Weights of a small GPT-style language model, trained from scratch on English Wikipedia: LayerNorm after each residual sum.
Each number is 50 + 12 x the weight over the matrix's rms, rounded and kept within 0 to 99. Layers, rows and columns count from 0.

# layer 4 MLP up, 768x192, rms 0.0826, rows 261-294, columns 96-143
53 36 64 56 29 60 39 59 37 46 64 42 61 49 58 31 62 63 42 66 68 59 46 46 76 76 37 42 17 48 55 49 32 47 42 58 13 22 71 60 44 56 15 50 32 54 69 40
44 33 58 62 69 55 44 46 60 64 58 41 57 56 57 41 49 61 37 37 55 85 59 32 71 64 41 45 50 55 35 55 47 48 54 81 41 44 44 44 40 36 54 45 34 51 36 41
39 36 43 48 51 47 56 46 41 57 46 54 33 63 81 61 41 62 32 44 44 49 40 49 53 39 54 56 37 57 57 26 50 49 47 35 40 34 56 40 54 55 52 61 53 57 52 59
74 57 53 52 66 50 57 43 46 50 63 56 66 44 35 57 28 43 33 44 35 51 53 50 33 64 59 58 60 65 35 72 57 42 47 63 45 61 65 37 44 31 53 42 59 50 55 57
28 65 52 50 73 44 52 42 34 49 38 50 33 58 47 48 60 50 58 57 66 49 52 57 59 30 44 44 54 57 58 69 67 68 42 53 61 71 46 55 44 61 61 42 57 37 39 44
45 59 47 34 45 56 32 44 39 40 67 63 50 61 33 45 49 41 57 63 54 35 56 38 54 54 40 34 45 54 59 38 68 38 68 33 34 40 42 47 45 44 43 27 67 73 53 52
32 59 64 43 73 53 35 22 37 49 52 51 37 52 82 29 39 36 43 39 49 64 14 23 49 57 43 37 48 72 40 53 56 45 51 62 45 58 54 51 60 39 48 51 86 43 66 44
62 63 33 60 53 45 35 40 54 46 62 46 46 38 55 54 48 76 64 58 52 52 64 59 49 72 47 51 38 66 49 53 50 54 49 60 32 44 41 47 62 50 50 55 32 54 58 29
45 72 45 73 54 61 47 44 59 32 49 41 34 45 41 45 33 57 50 73 40 42 62 56 45 23 72 67 37 47 50 34 52 41 41 49 50 52 42 49 49 56 59 47 31 38 50 68
61 66 47 63 55 59 39 67 46 54 35 65 48 52 51 53 54 40 39 51 57 24 47 60 48 32 54 59 54 39 56 58 54 49 46 44 55 36 52 38 66 61 28 37 60 67 45 57
44 48 42 52 63 56 49 60 28 60 51 30 64 15 64 50 61 70 52 48 77 50 37 61 69 34 56 69 78 49 40 56 41 40 12 59 64 54 58 31 45 64 44 44 41 55 49 53
47 53 57 51 29 53 52 54 43 52 34 63 48 55 68 76 39 60 50 61 48 43 58 42 56 52 47 31 54 43 35 53 56 51 42 57 51 52 45 68 72 42 39 28 53 61 48 54
60 27 42 50 49 49 56 56 72 46 38 63 29 49 50 79 55 23 26 32 35 51 58 53 30 67 57 52 35 43 28 41 62 54 48 41 48 28 50 30 45 59 47 58 46 67 53 39
47 53 21 59 53 51 51 64 40 42 29 65 51 59 55 58 35 71 42 55 37 37 45 53 56 37 37 52 57 39 61 49 45 60 74 70 46 56 48 42 39 59 42 36 74 50 33 51
46 32 50 57 54 51 55 44 52 19 53 45 77 42 32 35 60 64 49 47 60 59 46 41 61 55 23 47 52 42 67 32 47 55 37 42 55 41 58 48 55 48 47 42 38 41 48 51
59 46 50 26 37 55 65 44 40 42 59 35 55 47 67 48 53 65 64 55 53 41 59 62 57 43 54 58 50 40 44 34 55 45 52 39 37 54 54 43 59 35 51 38 56 46 85 31
53 50 45 54 35 33 49 52 70 43 22 38 72 39 57 66 52 51 26 33 68 38 46 46 49 39 92 41 75 40 68 42 47 29 40 46 48 42 67 39 54 35 56 51 42 27 47 43
44 47 44 52 39 68 36 52 49 46 34 29 52 51 68 48 55 59 35 40 62 63 32 38 44 42 56 40 36 44 43 28 36 48 52 45 55 46 55 42 63 45 62 35 58 49 56 55
56 41 28 46 56 64 61 66 48 34 48 68 40 68 31 43 60 36 47 44 56 15 54 55 54 60 57 32 51 40 44 39 54 59 60 43 49 38 42 66 47 40 34 44 37 55 50 41
41 34 53 46 64 58 34 40 41 53 71 34 40 60 33 53 47 44 63 40 33 59 20 77 39 89 26 42 52 39 52 42 47 50 44 54 40 71 54 44 62 38 68 68 67 48 48 83
59 28 47 70 58 52 69 48 52 55 52 55 51 37 63 61 47 54 57 47 65 50 47 77 44 45 48 47 46 52 43 21 61 42 53 30 45 49 26 54 66 49 64 58 55 51 51 36
65 39 33 47 48 50 62 45 68 53 37 47 55 58 51 38 45 57 33 39 43 68 44 54 75 39 47 57 55 73 52 48 39 55 64 61 46 56 55 43 39 41 49 40 66 47 39 56
38 55 52 48 38 44 47 51 68 64 47 62 54 30 50 39 28 49 53 47 61 49 54 50 41 72 63 61 52 44 36 71 62 51 40 71 34 52 51 52 55 45 45 53 50 18 46 50
45 44 63 59 51 43 53 47 52 51 51 57 54 38 47 50 67 72 49 31 45 30 26 52 56 47 48 41 45 47 66 37 55 42 64 60 48 59 49 42 56 48 21 49 43 42 48 52
64 32 40 50 51 41 54 67 62 35 80 43 58 52 59 65 44 45 46 41 45 55 24 42 49 51 46 43 55 51 31 61 61 38 39 51 49 41 55 42 56 33 40 49 55 45 20 57
56 44 46 33 45 69 48 51 45 37 69 27 28 56 38 56 42 56 48 50 64 54 46 56 55 39 41 51 55 41 68 47 38 50 75 51 37 80 61 64 40 48 40 51 38 52 61 52
33 35 63 63 54 47 50 27 33 48 47 52 64 52 40 48 49 53 65 66 87 56 45 48 47 44 59 71 37 33 49 24 60 62 46 43 73 61 62 58 70 44 67 41 54 49 71 43
42 46 58 54 35 66 65 51 58 54 46 57 62 52 38 59 63 58 49 43 29 68 47 43 63 42 67 51 39 36 58 24 42 43 51 29 46 56 60 62 37 50 60 61 51 33 61 43
49 85 62 67 57 54 47 44 53 35 41 42 52 58 55 52 53 52 57 62 58 56 72 71 43 40 47 26 38 59 67 27 58 21 44 65 59 59 38 51 30 56 53 37 50 48 60 40
37 35 53 64 45 52 62 46 55 44 60 40 69 42 40 69 40 52 59 61 49 84 44 53 56 75 43 48 25 54 43 45 27 51 18 49 53 53 80 74 66 41 46 48 65 64 60 34
56 54 50 68 46 56 42 31 38 57 61 16 53 38 67 57 43 34 49 72 61 49 40 49 47 45 36 82 74 36 41 55 49 65 52 82 79 59 47 53 26 66 49 64 63 65 56 40
50 56 39 76 46 61 58 30 55 33 43 35 39 52 53 46 78 24 53 51 55 40 53 49 29 38 44 59 55 55 59 45 52 53 47 39 47 53 19 55 68 59 60 32 49 39 77 41
67 52 66 61 49 50 50 50 80 64 63 91 56 33 57 57 57 49 46 59 34 45 48 20 52 44 50 49 36 32 65 36 66 61 49 54 28 61 62 58 73 49 54 67 46 43 49 55
58 57 36 58 50 61 75 71 25 47 27 38 61 51 44 46 51 40 37 57 57 68 42 75 63 49 73 62 38 45 50 48 34 48 53 50 40 45 43 55 47 53 39 58 53 56 46 72
# layer 4 MLP down (transposed), 768x192, rms 0.0533, rows 261-294, columns 96-143
42 28 54 66 34 61 54 43 50 57 59 71 41 44 51 67 60 57 70 31 46 74 51 37 56 53 49 51 45 73 43 59 63 31 63 41 31 57 20 41 39 63 48 44 75 29 41 60
54 52 48 50 36 53 51 59 52 63 32 34 49 60 27 47 44 64 47 54 62 59 57 67 52 60 22 44 33 52 55 59 45 33 49 52 56 75 47 49 44 35 37 50 43 50 36 67
51 52 44 45 46 67 64 45 67 39 43 61 34 54 45 43 51 60 21 57 60 47 63 53 65 48 40 59 50 84 52 38 38 58 41 60 48 52 45 44 42 56 64 46 71 46 52 30
45 59 37 79 35 53 28 60 61 42 27 44 52 51 47 64 44 37 66 52 46 42 48 55 65 43 51 52 63 26 54 22 52 61 53 44 41 43 50 41 58 43 66 43 54 37 55 69
35 64 49 40 50 37 32 63 41 43 44 28 62 52 56 50 32 38 50 55 70 20 33 75 56 26 40 49 27 54 44 34 56 43 69 46 38 39 63 53 62 78 26 48 32 52 42 65
47 49 21 69 51 47 33 56 49 58 39 54 23 31 77 46 55 58 58 66 66 29 66 66 23 43 42 67 43 62 63 59 56 26 38 60 52 53 37 56 46 46 52 44 67 70 46 78
56 59 26 54 55 58 50 59 51 61 43 37 32 53 51 51 34 50 41 30 49 44 58 35 23 32 52 33 58 73 65 43 43 54 56 32 52 51 71 63 38 21 63 37 59 34 60 58
48 48 51 53 51 35 56 62 34 40 62 56 36 50 54 58 52 63 67 55 54 35 58 61 51 49 61 30 31 50 73 38 40 78 40 47 72 40 26 57 40 59 60 09 61 41 52 47
68 30 40 28 57 59 42 66 59 64 43 49 41 68 42 40 56 52 53 69 52 34 63 48 57 56 40 44 48 47 64 67 59 49 39 57 39 57 47 50 54 38 47 53 70 50 47 50
40 53 53 52 36 69 51 51 45 26 45 49 48 47 36 55 43 49 62 77 47 42 50 38 67 50 43 59 42 35 50 51 55 37 40 57 54 39 49 63 44 54 52 51 71 42 51 30
61 55 32 71 63 49 49 44 75 40 85 16 38 56 49 65 54 66 52 65 43 33 46 32 63 49 40 55 62 36 36 61 47 60 43 55 31 53 40 51 55 73 72 52 45 38 46 38
52 58 66 32 67 39 72 45 40 51 58 53 61 46 69 51 42 42 55 54 45 35 48 55 48 51 59 49 61 78 37 71 43 59 42 47 57 30 53 28 49 33 45 59 65 55 65 56
62 68 50 49 44 77 35 61 47 44 35 22 64 51 45 40 52 43 49 40 45 58 54 33 33 64 64 44 43 21 63 56 42 56 51 45 57 64 30 73 45 23 61 65 31 52 30 52
57 51 45 55 66 40 33 51 50 47 51 39 48 36 45 49 53 56 55 51 60 66 32 49 40 67 53 61 45 38 52 71 61 41 27 67 68 40 36 42 60 48 50 56 30 45 35 48
38 74 46 35 46 57 47 62 54 55 60 52 63 56 40 62 43 44 45 35 63 52 36 40 76 66 47 41 66 65 46 42 33 54 44 46 47 55 43 39 53 77 53 65 50 82 63 45
57 49 49 36 37 52 71 46 65 16 56 84 56 35 61 35 53 36 83 61 72 30 35 82 47 64 50 39 27 26 45 49 53 67 62 41 21 38 29 65 62 59 30 42 45 49 54 44
62 62 42 50 62 46 49 49 49 60 49 57 43 25 78 56 40 65 69 58 53 57 36 31 29 46 36 59 49 63 45 36 62 57 41 74 47 40 65 30 47 54 39 47 44 52 64 76
34 43 52 39 45 45 46 52 86 61 43 61 42 39 53 58 62 43 33 43 32 36 64 51 74 58 19 59 49 79 49 42 49 51 70 43 63 42 67 47 42 60 54 35 71 37 42 31
56 52 58 37 62 54 54 42 66 47 55 35 53 57 71 50 36 41 41 56 62 60 45 61 56 65 52 44 47 51 33 60 47 46 51 34 64 54 57 55 77 47 38 38 42 67 37 59
42 49 74 63 33 59 12 57 40 52 53 35 25 59 66 56 41 50 33 40 54 57 44 79 55 34 27 32 38 73 53 58 41 44 52 51 40 43 56 40 62 44 47 43 30 26 53 62
57 54 45 55 56 43 49 25 63 85 50 41 60 29 61 40 25 42 65 60 49 64 36 40 54 54 56 52 65 44 23 60 67 27 66 56 48 62 80 50 42 50 54 65 37 56 67 38
61 68 50 41 46 54 60 67 85 38 63 57 39 60 48 72 34 47 42 41 47 53 28 49 55 46 23 53 44 63 29 56 09 41 44 43 47 47 64 41 55 63 43 62 62 60 55 47
54 21 62 38 58 70 41 57 40 39 61 46 39 32 51 67 58 34 53 68 50 54 61 64 42 52 60 52 66 77 37 54 39 55 60 40 36 55 44 38 30 51 63 42 49 63 65 38
62 68 57 44 24 42 55 50 42 54 28 37 19 48 41 60 62 27 40 44 50 60 49 54 51 50 42 40 65 38 55 51 54 36 38 40 53 68 61 51 54 57 52 49 45 58 40 50
27 51 77 46 55 18 58 63 47 48 50 52 56 40 51 44 55 45 32 60 42 51 56 53 67 39 44 28 56 52 49 33 71 45 48 45 52 41 65 31 43 44 56 48 50 42 58 47
36 57 63 52 35 57 45 64 34 49 63 51 61 38 60 71 48 51 62 51 48 38 52 30 31 54 65 56 63 27 40 31 61 48 63 34 47 62 21 56 60 40 43 65 53 15 60 48
60 59 41 36 61 65 36 54 19 64 65 58 57 62 23 55 62 58 42 47 34 50 43 39 42 75 51 38 50 50 46 61 65 36 32 59 56 52 21 43 36 54 43 49 50 54 39 68
60 56 69 34 46 44 61 69 53 45 43 35 44 36 66 48 16 53 59 33 59 51 66 68 69 42 42 48 45 66 44 37 93 51 56 31 56 51 37 58 60 14 53 49 47 56 67 44
38 15 50 52 51 58 66 65 42 57 55 54 57 34 60 38 52 39 55 43 54 53 57 56 40 60 69 53 44 54 61 62 55 58 55 59 37 53 66 48 59 40 54 46 53 25 47 42
53 42 51 20 50 52 48 34 26 36 63 48 56 53 63 47 69 60 52 65 66 39 26 40 44 37 45 56 25 56 48 57 72 69 18 46 39 61 15 48 49 67 78 66 52 53 51 51
48 32 35 59 56 73 32 59 30 71 60 54 43 71 33 41 71 53 67 49 45 45 50 62 28 50 34 45 37 67 48 49 43 36 66 64 58 51 42 33 41 43 40 60 59 48 69 43
38 62 72 73 42 73 37 58 68 44 21 53 44 44 59 79 37 28 49 54 49 53 55 43 43 39 68 63 25 24 34 39 47 67 47 63 59 26 49 58 66 45 54 51 54 59 57 31
46 53 43 40 76 39 67 32 43 32 54 48 65 51 54 44 52 51 62 56 47 46 34 73 30 39 44 44 46 61 50 61 27 14 61 77 51 64 51 41 51 66 65 65 58 78 60 41
42 23 49 43 49 63 45 47 33 38 39 56 47 29 63 50 46 53 50 55 47 78 46 52 61 48 53 64 37 23 45 42 38 58 43 65 42 61 38 78 27 53 47 53 34 67 45 32